Part of a small language model's weights: LayerNorm before each block, 14158 steps.
Each number is 50 + 15 x the weight over its row's rms, rounded and kept within 0 to 99. Layers, rows and columns count from 0. The size before them is the row's rms in percent of the matrix's.

# up: layer 7 MLP up, 1024x256, rms 0.139, rows 144-196, columns 128-191
# down: layer 7 MLP down (transposed), 1024x256, rms 0.141, rows 144-195, columns 128-191
up144 106:78 39 40 55 36 69 66 39 47 55 57 59 40 18 43 55 52 82 45 86 46 62 51 62 60 01 69 63 40 58 53 70 67 44 56 54 52 61 82 54 25 61 57 41 45 56 37 68 51 55 55 50 63 44 55 37 29 94 61 50 56 54 63 65
down144 102:55 15 60 47 53 40 41 61 32 42 49 41 39 50 38 51 43 31 61 00 72 65 63 61 39 34 52 48 54 35 34 34 43 65 29 65 53 46 33 41 47 31 47 60 35 69 32 50 40 49 40 45 55 54 69 50 38 59 54 18 41 79 52 68
up145 095:31 58 62 44 34 58 39 64 76 35 45 19 45 55 26 44 57 59 89 66 52 41 61 68 31 60 45 56 43 80 49 31 56 43 12 51 43 40 58 35 41 38 57 25 51 71 37 49 53 69 46 37 37 64 51 41 50 67 66 33 40 57 59 49
down145 095:85 39 45 59 43 67 45 80 36 55 60 65 32 63 31 40 47 39 35 50 70 63 60 68 70 33 29 51 59 44 48 43 28 51 70 74 72 56 67 45 74 45 70 71 38 47 55 58 55 55 37 54 71 31 48 42 57 60 55 33 37 20 49 44
up146 094:61 03 71 73 45 54 43 64 32 62 55 80 59 40 53 82 37 53 62 40 41 58 39 75 59 35 35 66 61 56 41 33 36 55 76 44 46 55 34 58 57 71 45 21 54 49 57 59 69 44 38 53 49 64 21 30 34 59 44 55 24 66 26 62
down146 097:41 75 46 52 30 31 73 61 59 50 57 22 46 51 70 46 58 30 33 66 40 60 90 24 60 37 49 50 45 38 57 66 78 37 52 30 36 29 68 32 39 53 42 51 33 74 59 53 40 39 41 67 57 00 54 38 47 73 42 57 69 64 67 48
up147 098:62 34 72 47 25 58 50 55 43 27 46 64 53 75 46 28 58 50 46 63 32 64 36 11 51 48 51 22 46 69 43 51 52 76 73 63 40 69 65 43 46 78 58 70 23 46 45 56 51 53 42 41 38 53 30 60 29 40 37 69 30 55 27 60
down147 099:45 68 39 63 61 65 59 56 54 24 63 53 47 22 33 34 59 40 49 39 58 44 55 39 50 56 42 38 46 38 48 70 49 36 54 49 37 58 36 73 47 55 29 60 82 52 26 56 65 61 37 42 56 54 35 64 56 42 64 54 35 40 35 52
up148 103:25 31 68 58 49 41 41 53 54 32 67 23 40 70 43 08 86 48 56 32 58 39 68 46 52 71 56 48 82 68 65 36 57 48 81 39 56 33 41 40 56 40 59 64 58 50 34 64 53 26 74 41 38 60 65 51 44 55 45 46 47 50 67 50
down148 097:68 41 58 53 70 43 60 45 51 37 25 39 40 62 46 60 16 48 84 58 21 67 78 81 86 23 60 73 43 19 51 44 47 28 41 52 39 72 66 66 65 23 68 51 55 62 33 66 58 64 54 55 66 55 43 48 74 46 47 45 59 40 36 61
up149 098:49 51 57 64 58 35 30 53 50 66 46 37 47 45 56 79 54 59 79 63 91 58 79 65 56 52 50 40 16 45 68 78 64 44 41 49 84 84 39 47 34 68 51 58 30 26 40 54 57 38 38 51 69 67 48 41 33 52 72 44 47 57 37 12
down149 103:57 25 45 77 59 34 55 59 56 45 41 63 44 49 52 59 59 34 49 31 52 65 40 33 41 58 53 44 48 78 35 43 54 58 46 13 43 52 47 37 34 28 42 62 61 36 65 48 42 64 38 49 34 44 49 60 47 61 35 52 67 40 67 44
up150 098:62 47 50 38 43 45 40 66 54 62 36 68 47 48 57 59 56 82 31 48 73 53 63 70 20 38 66 26 42 62 58 49 33 79 35 70 66 63 32 70 79 24 53 46 52 65 44 55 37 29 61 47 37 58 55 41 34 53 36 57 47 16 38 49
down150 098:59 76 73 43 79 56 69 59 42 33 80 42 25 75 38 15 62 40 45 55 26 60 51 38 35 52 30 50 82 60 53 26 61 50 49 62 22 37 67 27 39 79 27 31 38 25 61 44 46 50 78 53 42 47 47 73 80 35 35 42 12 58 74 42
up151 099:50 37 73 79 48 48 64 57 56 50 63 19 65 72 07 39 52 40 61 38 34 44 39 59 95 49 42 50 49 27 50 39 78 43 57 42 62 77 36 68 56 32 52 39 56 28 33 41 60 46 60 66 25 49 50 45 39 58 56 48 46 17 38 45
down151 101:35 62 81 45 53 52 56 39 27 63 26 49 61 65 40 39 78 10 53 68 44 78 43 34 26 24 36 70 61 42 47 57 38 43 33 63 60 46 53 60 63 49 60 56 55 57 36 45 60 56 25 45 59 63 63 28 58 64 62 62 44 53 60 55
up152 096:48 38 73 32 32 59 48 51 68 38 60 44 18 51 53 45 69 58 46 55 61 55 41 52 58 33 65 36 51 52 24 40 43 67 54 60 47 50 35 52 68 69 26 41 56 61 04 56 51 48 70 43 34 48 43 56 52 32 53 72 34 86 56 41
down152 098:73 82 73 53 38 78 64 46 31 30 17 38 56 56 12 68 59 56 48 68 49 52 58 18 32 49 38 32 51 48 34 69 52 64 34 31 71 70 73 48 04 47 24 52 45 52 19 66 60 60 44 57 58 25 49 56 59 38 62 64 62 58 57 58
up153 100:63 63 54 54 42 52 24 29 58 53 46 58 91 69 48 44 73 54 75 61 56 50 50 43 41 12 57 36 44 67 24 67 53 67 71 98 42 44 81 50 48 25 56 40 58 44 48 30 49 57 64 39 50 63 33 56 50 53 55 83 45 49 73 80
down153 105:39 51 26 50 62 53 51 55 52 58 51 52 58 39 73 81 73 24 49 68 57 36 24 14 66 53 57 56 53 36 46 35 63 51 40 38 33 43 24 46 27 58 52 62 25 54 39 72 68 43 57 54 58 33 79 42 17 43 34 37 54 43 69 44
up154 097:42 59 60 67 70 45 36 48 61 57 60 55 54 29 73 48 86 40 43 49 59 55 76 36 55 61 52 68 40 39 88 56 34 64 35 47 37 46 56 38 50 48 43 63 36 33 52 53 66 51 67 27 81 44 60 34 38 30 40 76 36 42 63 61
down154 101:67 83 70 48 55 69 50 46 29 44 67 44 47 66 42 25 31 44 52 63 10 73 52 48 64 70 25 32 36 45 59 52 83 28 71 55 58 68 65 55 76 49 29 66 70 41 48 40 22 56 63 46 44 66 37 29 68 61 43 41 65 70 52 46
up155 103:45 42 68 69 63 62 80 49 49 35 46 36 75 59 52 40 52 69 43 64 37 42 51 45 42 48 60 53 54 52 39 33 57 66 39 52 42 60 37 86 57 24 52 58 48 64 54 47 29 26 67 25 46 53 49 46 56 68 66 47 72 36 59 50
down155 101:41 62 67 55 57 58 21 62 27 60 33 40 62 59 35 51 49 74 12 46 62 52 32 42 52 39 55 42 40 58 29 69 26 32 51 59 56 79 46 81 62 30 54 37 44 50 34 34 58 55 50 48 54 69 61 26 39 52 42 63 80 66 61 56
up156 107:44 38 54 29 50 86 50 64 52 70 37 59 58 31 79 52 35 57 44 40 39 62 67 46 23 26 49 50 72 66 47 73 53 71 50 36 54 66 52 36 35 65 58 64 68 37 54 50 43 55 72 57 43 36 42 31 61 54 26 60 47 42 34 46
down156 105:55 63 58 71 45 43 49 32 41 80 37 48 50 42 27 64 14 55 38 55 63 64 57 57 58 38 44 35 44 69 35 68 53 58 77 37 47 36 59 64 63 31 99 67 81 16 58 70 64 67 40 60 48 32 46 72 40 36 38 38 27 44 38 31
up157 100:44 11 40 61 50 25 39 59 57 55 45 47 51 52 52 77 50 47 59 43 51 36 58 49 49 31 57 00 52 48 46 35 64 71 39 31 49 58 38 75 53 73 66 41 53 16 56 56 58 56 58 51 32 51 74 57 42 34 25 73 39 40 57 46
down157 102:66 88 31 38 42 40 40 53 64 39 33 63 38 32 45 45 42 47 40 77 81 55 55 25 40 44 60 58 39 62 43 38 69 32 34 52 46 02 73 42 68 50 55 49 67 66 57 51 35 23 60 72 49 52 55 65 45 45 63 46 43 47 40 46
up158 098:78 41 59 36 21 56 42 49 65 36 36 28 26 64 49 45 60 54 41 46 61 42 22 59 48 47 55 49 38 59 27 38 73 61 47 46 64 49 49 21 64 50 56 61 32 34 56 32 72 48 62 64 50 38 60 64 59 48 34 55 53 66 56 50
down158 095:52 65 51 72 53 30 76 46 40 43 51 48 51 66 68 51 82 54 20 83 59 51 36 35 47 38 62 46 64 55 37 66 61 31 29 81 40 48 68 55 39 27 86 35 29 93 42 41 78 52 42 39 64 38 45 43 74 68 28 59 53 48 52 84
up159 100:49 54 26 44 61 60 66 52 59 49 53 70 62 46 78 42 40 62 83 45 60 71 45 52 65 43 56 48 52 38 65 46 17 34 59 37 70 36 65 51 70 22 55 51 56 61 42 65 57 50 47 67 52 70 53 47 53 56 62 41 45 63 46 38
down159 098:70 36 51 48 54 36 33 60 56 32 36 48 44 66 18 54 49 53 34 50 34 25 63 56 53 59 44 46 69 33 24 42 68 54 64 43 08 59 55 51 59 71 48 65 44 41 45 55 37 49 56 36 45 76 42 57 44 44 45 73 62 50 43 60
up160 098:39 71 64 29 41 60 51 52 35 38 79 52 22 42 93 68 59 82 46 61 51 36 42 56 77 35 55 48 67 53 38 38 50 44 50 38 44 32 64 76 24 67 35 64 46 76 23 57 68 49 71 45 58 48 60 43 61 58 45 22 73 51 54 45
down160 090:61 54 34 20 41 56 46 74 50 42 45 69 78 54 31 42 60 48 62 39 44 54 31 43 45 60 67 43 24 40 46 61 49 40 44 54 69 46 47 49 34 55 77 69 62 43 43 33 59 70 54 41 36 50 42 57 70 42 49 53 59 61 30 66
up161 097:32 40 64 60 46 42 36 43 73 20 70 59 55 71 50 76 58 48 60 43 30 55 77 51 61 31 70 46 47 64 70 34 44 27 56 41 51 83 56 34 54 72 36 56 26 55 45 25 42 72 51 37 49 55 69 25 47 61 59 37 59 40 53 56
down161 096:53 63 48 73 30 70 42 66 60 63 44 42 32 69 47 28 23 35 50 23 45 47 59 54 21 41 17 59 47 50 35 26 44 29 66 61 43 62 39 41 72 52 55 73 68 27 41 66 77 47 58 47 73 36 26 46 32 36 40 72 61 46 38 21
up162 103:68 70 47 62 40 57 33 43 46 57 57 14 41 52 42 45 65 46 35 57 45 53 55 49 42 81 48 23 38 66 75 29 44 43 33 47 61 48 47 18 65 71 67 56 55 62 31 58 06 48 67 61 51 57 68 57 58 53 43 35 66 50 39 35
down162 104:50 54 47 39 44 24 36 49 76 48 49 67 45 52 51 37 51 48 86 34 43 49 61 40 65 74 50 46 73 65 70 66 45 71 64 59 70 42 38 64 52 63 52 62 57 33 86 41 35 52 42 28 69 20 49 57 44 27 55 24 60 30 59 42
up163 100:37 35 49 68 38 34 14 58 49 39 67 40 59 37 26 54 10 60 59 50 50 34 37 39 51 47 51 73 52 74 52 47 84 36 42 52 42 39 61 48 39 48 53 82 77 51 55 45 60 42 52 19 55 91 43 43 63 56 44 48 65 38 53 12
down163 101:59 38 49 64 28 44 45 43 77 56 78 54 55 37 60 40 67 41 63 58 62 64 39 44 65 76 35 49 60 22 53 35 39 44 44 14 36 47 11 52 55 58 59 45 49 47 65 45 55 84 69 62 49 23 52 48 26 39 35 36 40 45 71 55
up164 097:44 53 48 27 62 71 48 56 49 58 53 34 76 31 54 68 55 64 63 56 23 68 43 79 34 60 41 65 67 42 54 65 86 47 75 45 75 35 52 39 78 46 40 50 64 49 48 66 35 67 41 55 55 46 54 22 35 28 67 66 55 44 52 41
down164 092:57 49 37 35 63 21 46 38 59 52 56 64 51 48 46 45 33 48 52 62 92 72 48 43 65 52 62 40 42 54 74 42 28 62 38 47 16 62 90 42 36 55 70 62 44 37 45 55 50 57 47 44 48 23 41 59 78 74 51 69 54 44 56 67
up165 102:50 38 55 45 37 93 74 58 56 41 51 63 68 39 48 58 63 65 45 79 63 61 43 44 51 57 54 31 46 49 56 44 52 53 50 44 59 38 35 25 57 57 35 48 57 30 70 31 60 85 67 48 41 42 50 04 32 46 61 77 39 74 36 75
down165 100:52 47 56 50 71 43 57 46 56 42 64 40 64 45 75 50 75 68 40 36 34 59 62 81 43 39 24 35 65 57 38 64 48 53 71 16 57 34 22 37 94 46 54 75 67 41 55 47 50 58 41 85 38 60 36 42 60 35 43 35 51 64 44 42
up166 101:84 41 78 80 29 34 74 51 36 39 57 15 41 26 49 62 56 64 34 36 62 67 18 45 58 44 59 59 51 50 64 08 25 61 46 57 41 60 33 58 69 58 48 27 38 68 43 79 45 62 56 48 40 63 57 47 57 39 36 51 28 63 22 73
down166 103:68 53 50 54 66 50 43 54 58 27 12 59 71 51 64 57 43 81 89 43 71 36 48 44 49 54 62 47 40 34 21 81 49 59 66 32 69 52 61 49 42 40 28 60 35 50 44 41 63 56 46 43 42 45 36 67 39 47 54 29 53 61 51 54
up167 100:41 66 65 70 67 76 49 58 51 38 42 47 65 54 59 55 57 41 52 53 29 70 60 39 25 42 60 53 46 54 79 31 51 48 61 57 86 54 61 37 45 61 65 64 42 49 59 47 46 44 51 31 27 40 44 44 50 54 36 63 62 55 08 57
down167 093:56 42 73 47 40 45 25 47 14 24 57 56 65 66 54 52 58 57 48 43 50 41 45 49 65 45 23 44 56 71 49 50 37 39 65 72 64 64 42 44 35 39 40 69 46 42 54 70 40 71 41 57 77 53 49 53 37 59 47 44 33 33 75 39
up168 101:36 56 32 55 52 27 62 42 59 49 60 36 60 40 57 52 47 62 51 54 44 36 52 55 34 48 64 63 66 60 44 37 57 50 19 19 44 75 29 57 36 26 62 51 56 23 50 46 72 37 69 43 39 46 52 28 58 38 32 51 51 83 22 29
down168 099:64 65 36 47 39 62 61 50 58 55 50 39 33 58 27 46 76 64 41 58 69 31 21 34 72 48 53 45 49 46 78 49 45 50 48 59 44 66 47 93 40 44 40 34 45 69 33 54 48 56 46 55 36 48 35 56 59 42 66 55 27 37 59 62
up169 101:31 50 23 55 68 47 38 76 85 24 81 41 45 41 46 57 66 50 38 60 55 22 41 32 56 34 51 57 32 56 38 79 42 51 79 52 67 56 39 54 30 65 41 42 36 70 61 67 61 52 69 59 44 58 41 50 47 74 56 51 72 61 49 39
down169 089:88 41 62 67 47 43 56 36 53 45 36 29 47 46 39 51 26 44 57 79 56 42 68 38 52 39 46 44 47 50 55 48 45 61 25 54 46 35 58 73 54 20 52 78 25 54 47 49 66 62 17 54 67 28 32 56 37 57 58 52 37 58 40 32
up170 106:69 48 55 72 33 35 38 43 48 53 67 54 46 45 16 59 70 77 52 46 45 39 25 36 58 44 55 57 15 58 53 37 44 54 83 51 46 43 50 57 38 49 49 42 54 68 42 40 36 51 48 58 58 37 48 60 59 27 35 55 37 70 31 39
down170 114:31 45 61 65 20 34 68 25 44 64 16 46 63 33 35 83 70 44 48 36 41 61 56 45 67 60 37 49 68 29 58 54 66 55 53 60 68 42 59 35 47 50 42 76 64 60 33 50 49 21 67 50 41 48 22 22 64 12 32 49 55 58 31 46
up171 098:41 50 61 42 25 22 62 81 69 47 49 52 40 42 47 44 70 58 51 58 51 51 62 49 39 57 66 51 80 58 90 45 65 64 63 44 42 51 49 25 65 52 51 30 59 46 41 80 46 66 47 88 38 73 50 35 59 46 56 74 65 43 27 39
down171 096:59 43 28 26 60 62 45 72 37 63 10 62 64 44 56 78 35 74 54 47 24 50 52 48 31 43 43 54 60 67 33 44 36 50 65 72 62 33 38 64 70 63 55 35 37 66 66 42 30 40 66 56 66 59 66 43 50 41 50 39 53 91 62 55
up172 101:22 32 50 47 72 46 74 31 68 50 73 46 71 53 37 35 55 42 51 68 65 59 55 37 48 56 43 68 21 54 64 41 59 24 59 62 51 20 50 18 63 48 30 71 44 34 30 81 33 46 45 41 44 76 46 32 48 67 52 45 36 27 52 35
down172 091:75 53 57 58 41 56 27 60 26 40 46 83 30 54 67 61 41 25 40 69 58 58 34 51 62 54 59 37 63 55 60 57 79 56 54 56 28 55 79 51 44 49 60 53 53 49 68 28 62 69 30 55 58 48 70 63 46 63 46 49 54 51 62 60
up173 096:21 47 32 32 66 65 43 31 44 67 82 87 44 34 44 48 44 42 38 64 79 26 46 71 50 62 35 80 62 06 49 43 79 78 52 71 57 53 36 56 42 41 41 61 48 58 64 47 49 57 56 55 55 51 54 54 83 34 37 80 62 58 38 38
down173 101:80 58 32 30 56 75 33 52 22 77 47 55 46 56 52 40 51 22 45 45 53 48 36 72 79 50 63 60 43 11 56 58 47 48 53 71 57 59 33 42 68 35 60 31 60 64 59 27 85 46 76 14 48 51 61 52 51 28 36 12 45 47 42 22
up174 102:56 35 34 62 29 34 77 51 40 45 77 63 43 38 16 25 31 50 62 73 66 46 37 60 31 69 30 38 74 30 73 49 37 46 67 30 74 34 51 45 50 33 45 52 42 48 61 61 50 70 80 34 74 45 63 44 49 36 50 53 61 47 53 57
down174 098:32 57 65 67 39 33 55 37 31 57 35 17 37 67 63 51 41 50 58 56 41 76 56 24 60 45 52 73 51 51 54 38 58 51 44 56 48 43 54 25 52 44 56 53 60 39 44 46 39 53 58 53 56 71 55 47 26 38 53 25 60 57 30 40
up175 101:63 44 31 27 54 48 56 48 45 28 49 66 72 45 38 55 18 55 68 48 37 61 26 52 62 54 38 55 32 46 69 53 45 54 49 76 68 40 66 54 55 37 53 38 39 51 61 80 77 37 52 61 46 08 42 44 25 37 41 56 55 24 50 38
down175 091:36 47 56 38 60 39 58 50 35 52 45 69 45 50 71 48 59 71 40 30 39 58 38 46 54 72 57 35 29 72 38 40 31 46 46 48 77 51 31 53 51 30 52 65 76 29 47 34 31 58 66 29 41 21 37 65 71 38 49 58 56 65 38 43
up176 105:51 46 38 56 70 49 47 70 65 58 40 23 35 41 38 62 52 41 27 65 49 52 25 43 34 52 56 47 50 65 71 49 48 65 43 73 57 50 29 56 43 70 57 59 47 57 36 57 30 69 47 47 39 57 55 40 52 43 47 51 60 52 51 64
down176 102:28 42 38 41 47 60 48 35 58 43 56 83 44 59 54 46 60 49 53 58 53 45 31 56 48 57 49 46 50 55 46 52 37 54 28 51 59 69 53 63 29 39 46 72 52 61 48 73 72 32 72 52 73 40 46 43 70 61 52 33 51 56 63 44
up177 103:54 50 69 20 71 58 45 22 44 39 70 54 59 63 11 30 20 41 67 29 51 46 49 65 52 35 40 60 43 47 75 70 53 55 45 53 48 32 50 35 57 22 49 46 67 36 56 52 79 64 43 59 43 24 47 32 19 74 37 52 60 71 47 38
down177 100:42 66 53 74 44 39 74 51 52 54 51 59 50 79 67 73 54 96 66 47 38 47 40 17 60 31 60 22 34 42 38 54 41 58 46 55 68 50 34 47 46 38 77 54 66 58 17 24 34 81 41 75 38 63 57 69 64 73 62 37 30 32 35 44
up178 095:37 71 67 43 38 54 49 68 50 53 48 53 56 30 44 47 72 66 49 51 64 79 69 36 49 34 75 48 37 57 76 72 30 51 48 34 51 26 57 35 58 44 84 43 41 23 54 09 00 49 45 55 46 69 44 45 34 55 62 42 75 28 53 53
down178 095:33 29 18 58 54 57 49 27 31 46 43 74 56 58 64 65 49 22 39 57 56 41 37 34 60 39 49 61 52 35 29 54 41 54 53 54 59 58 60 68 59 30 17 65 46 96 59 69 41 28 58 64 57 43 57 51 61 22 42 65 45 32 52 63
up179 111:55 65 69 51 46 41 46 40 23 59 13 29 51 40 38 33 46 38 98 38 20 40 72 65 62 56 58 50 60 50 69 48 29 49 62 37 33 56 54 07 60 48 67 45 49 39 78 73 46 39 41 48 28 65 57 14 48 46 58 48 72 54 50 60
down179 109:47 36 62 61 63 47 72 53 35 38 47 29 66 70 62 08 53 49 76 26 61 83 32 45 45 17 72 66 47 38 77 44 49 42 59 18 61 37 71 34 62 46 38 43 36 45 40 57 48 44 57 62 49 60 41 40 60 57 37 41 86 45 44 44
up180 095:55 49 41 50 39 58 57 49 82 60 63 57 54 58 23 61 40 53 36 40 61 47 71 80 66 46 50 34 36 39 53 53 60 40 60 41 71 58 39 45 57 64 71 38 41 54 53 85 57 60 69 40 54 50 30 49 48 44 59 53 29 62 38 51
down180 093:78 47 39 61 52 49 53 31 08 58 40 77 72 70 62 45 77 35 70 57 48 68 42 15 59 90 49 62 49 53 46 43 62 63 37 45 58 51 51 43 50 41 27 29 59 38 45 53 48 37 41 55 30 44 58 65 44 59 36 53 55 56 35 36
up181 098:52 43 35 45 56 56 59 22 47 30 48 25 43 58 28 54 35 44 78 78 30 38 19 59 55 51 87 50 46 40 37 48 19 26 68 51 62 52 62 84 28 38 59 59 66 23 51 55 30 46 58 30 32 65 53 62 69 51 45 51 51 46 64 72
down181 101:33 47 42 47 33 64 67 67 36 43 52 62 34 64 16 59 81 34 59 41 48 48 21 75 38 50 38 39 40 45 37 38 25 53 32 51 44 53 60 52 20 42 38 16 43 53 44 30 46 66 59 45 44 29 49 42 51 39 69 73 75 54 60 24
up182 103:40 19 54 39 56 27 63 46 52 34 62 47 63 54 37 32 56 25 42 55 54 49 48 53 49 64 55 53 62 44 44 78 81 48 54 52 54 52 48 40 58 37 60 48 57 59 64 60 60 45 30 52 21 52 43 45 37 47 50 63 64 46 52 59
down182 098:34 51 42 59 42 40 48 56 28 57 43 48 44 50 44 46 55 58 48 44 28 39 61 58 58 73 38 48 72 53 44 51 76 60 74 37 45 47 32 31 50 43 42 34 32 38 50 44 38 74 23 60 28 21 44 73 18 19 65 63 60 32 50 45
up183 091:21 45 52 83 38 38 56 81 50 38 62 64 57 72 77 57 33 28 64 59 28 64 67 49 19 62 57 50 38 20 33 46 49 35 64 37 63 62 35 60 49 48 43 51 34 72 57 51 42 48 46 55 39 82 44 43 59 69 49 61 62 51 49 31
down183 093:43 43 52 49 53 73 43 22 39 22 41 20 51 33 27 36 40 52 62 69 74 19 25 44 43 49 53 56 79 54 44 44 63 65 28 53 72 20 74 52 51 56 23 33 22 31 22 28 57 38 51 30 78 12 43 42 50 49 42 51 61 41 48 61
up184 103:53 60 66 22 66 59 27 61 43 49 63 26 25 59 57 68 40 79 57 40 58 46 21 43 47 53 26 41 39 42 55 48 19 43 43 47 51 36 50 33 52 84 57 60 32 49 77 83 46 29 64 37 32 39 58 46 44 52 17 64 64 52 91 65
down184 108:47 64 49 45 29 66 51 31 46 30 55 25 45 26 42 67 48 85 56 44 76 29 72 72 53 56 32 34 54 49 71 67 27 25 39 45 53 45 17 27 54 22 58 44 41 45 89 63 22 47 60 37 38 62 18 39 49 49 59 48 47 34 26 24
up185 098:47 30 49 61 54 45 22 46 57 69 57 76 39 76 47 47 54 39 52 57 46 57 48 40 11 62 51 63 49 64 53 35 43 45 53 51 76 41 50 37 60 36 77 37 73 66 58 61 16 36 60 50 35 52 44 36 67 29 44 41 72 40 62 19
down185 104:55 46 66 56 44 51 78 47 26 31 56 57 18 47 31 24 62 31 39 34 43 34 49 74 49 67 34 49 60 15 54 59 70 65 37 73 42 52 41 56 56 41 35 38 31 68 49 49 78 42 40 62 44 52 73 50 50 51 78 27 64 60 62 71
up186 090:54 13 37 62 73 49 55 43 79 52 56 96 44 46 23 67 23 70 25 54 23 41 46 50 46 62 51 55 32 59 55 33 65 56 37 54 48 26 46 46 68 63 42 43 55 32 39 70 44 40 43 23 47 38 59 46 41 36 68 51 59 30 36 73
down186 093:40 53 48 51 48 50 72 42 68 80 64 60 40 35 40 24 47 32 76 50 48 14 44 34 33 28 44 52 52 39 40 54 39 39 62 48 76 52 53 67 55 58 36 52 82 35 61 42 55 61 52 72 53 59 18 50 50 62 39 52 49 55 04 39
up187 101:66 46 52 58 48 44 50 62 46 34 59 52 51 26 61 38 58 80 52 83 49 46 54 54 57 77 37 42 58 75 43 33 18 52 55 22 50 15 53 35 33 52 57 44 56 55 33 35 32 62 56 30 51 42 58 58 56 60 48 63 53 61 37 80
down187 097:62 23 20 48 58 55 78 47 61 37 40 40 38 72 65 40 58 40 74 58 56 60 55 67 57 68 47 65 42 35 41 54 89 54 51 57 36 49 43 54 76 50 37 47 50 58 48 46 37 55 65 60 33 40 30 47 50 46 87 74 47 54 24 22
up188 102:41 49 41 62 56 23 68 39 75 40 30 34 55 31 58 62 27 48 23 41 66 47 49 55 82 65 46 45 40 46 61 59 23 47 72 51 45 60 67 37 71 50 71 16 54 44 29 24 36 43 73 26 51 54 58 44 63 48 62 64 36 74 55 32
down188 106:47 51 11 34 34 44 68 37 99 68 47 80 67 68 51 48 58 37 36 38 42 43 37 46 71 41 39 68 54 41 52 63 25 43 41 48 68 66 57 66 53 77 47 56 59 67 56 41 55 57 61 43 54 23 81 48 52 49 68 50 53 56 54 30
up189 102:50 45 49 82 51 72 38 43 57 43 40 82 68 35 69 56 31 30 51 52 54 65 67 34 67 34 49 24 49 73 66 50 39 76 40 40 65 44 43 35 34 67 43 48 39 31 53 48 41 42 61 24 32 44 36 45 47 54 56 72 61 67 31 59
down189 100:43 47 77 34 52 16 33 55 50 73 54 46 63 51 54 56 43 44 39 62 23 43 34 73 53 39 48 47 34 43 42 50 59 55 47 54 41 50 77 70 52 45 71 50 48 42 47 41 79 32 54 33 93 70 76 48 30 37 51 41 44 79 54 67
up190 094:77 29 58 65 35 52 37 24 71 53 44 68 43 55 52 49 31 47 55 46 41 48 46 45 30 56 49 74 21 51 46 49 42 70 38 40 36 55 36 52 50 46 75 26 49 35 41 56 25 51 12 62 34 52 40 53 83 65 54 42 37 56 67 63
down190 098:35 41 41 64 53 41 57 38 52 90 63 27 36 38 41 76 52 45 32 66 48 45 49 58 69 81 26 32 47 34 41 55 52 54 41 72 67 41 50 30 63 57 39 63 39 22 45 27 55 65 67 35 41 45 77 33 34 46 23 49 62 58 39 49
up191 097:45 54 59 28 29 52 31 47 46 46 28 33 51 62 59 17 45 36 61 63 54 47 33 38 41 73 78 69 44 73 46 34 40 48 62 40 54 33 53 55 54 48 67 55 78 88 48 29 46 33 39 42 53 37 42 50 30 22 59 29 37 53 24 40
down191 093:54 43 38 35 47 43 41 37 46 39 69 46 39 52 29 99 56 52 57 44 44 64 37 30 35 45 25 60 34 48 24 47 61 58 64 47 67 49 42 16 35 58 69 16 59 52 59 81 33 57 55 95 46 75 56 53 46 29 80 76 57 47 50 71
up192 103:36 63 58 15 63 48 66 51 52 58 58 49 57 59 48 60 46 38 47 41 31 48 61 42 33 39 55 43 73 50 57 59 46 58 59 49 51 26 64 43 42 15 65 99 19 26 46 64 63 37 61 63 55 52 41 55 46 51 58 67 44 37 55 41
down192 106:28 54 45 75 48 51 56 15 44 61 49 42 38 45 66 62 55 54 49 43 44 42 46 56 65 84 38 51 74 66 63 56 71 65 75 51 65 71 51 34 40 62 32 61 30 50 43 67 30 58 72 57 44 42 52 42 50 45 42 49 29 38 44 39
up193 095:42 53 38 57 83 64 71 50 54 49 56 62 63 18 46 38 40 68 46 80 62 75 48 68 63 40 57 47 53 81 41 74 36 46 50 46 45 55 36 21 51 68 51 46 43 71 52 66 45 33 51 48 31 89 66 86 28 48 56 55 59 65 56 20
down193 099:34 53 63 47 33 52 50 26 29 66 78 56 40 75 51 61 49 32 53 35 44 63 58 44 63 42 11 61 31 29 63 35 57 38 48 51 33 47 42 86 48 50 45 87 48 26 47 39 18 26 38 72 46 40 68 54 26 47 72 74 41 74 62 22
up194 105:61 69 56 31 90 46 43 25 39 47 58 53 36 90 51 62 55 56 44 72 35 43 38 60 35 45 44 59 41 57 47 55 65 50 61 66 77 32 65 65 26 48 60 94 57 17 57 38 70 41 75 55 56 44 80 67 26 46 63 67 56 68 46 35
down194 104:39 36 64 62 43 57 38 56 64 50 52 53 60 47 42 45 60 56 35 64 58 63 35 29 39 26 60 44 32 84 56 67 36 50 54 45 42 66 35 54 38 41 51 43 44 30 69 34 07 57 72 68 61 28 48 40 39 47 53 46 27 57 30 32
up195 100:27 42 55 90 52 63 58 46 67 47 41 47 45 71 54 50 66 36 66 38 09 46 58 82 33 61 42 46 72 80 62 53 58 44 38 57 74 75 30 50 53 47 91 35 69 51 60 48 51 32 38 55 51 27 78 52 70 64 39 49 51 39 41 58
down195 100:42 43 70 47 66 46 55 46 75 36 40 30 25 70 64 28 48 28 51 46 44 59 37 61 49 52 57 85 70 46 25 60 57 53 27 37 40 19 43 57 29 47 40 71 30 78 42 52 43 27 48 65 38 48 78 53 43 50 75 53 66 68 50 52
up196 094:54 54 29 64 65 35 72 49 66 32 49 33 57 69 59 52 36 15 76 57 23 59 48 45 28 33 24 79 33 51 56 52 57 44 43 57 46 72 69 26 65 35 64 26 57 38 40 42 85 63 26 47 37 43 57 80 58 67 66 50 61 68 54 28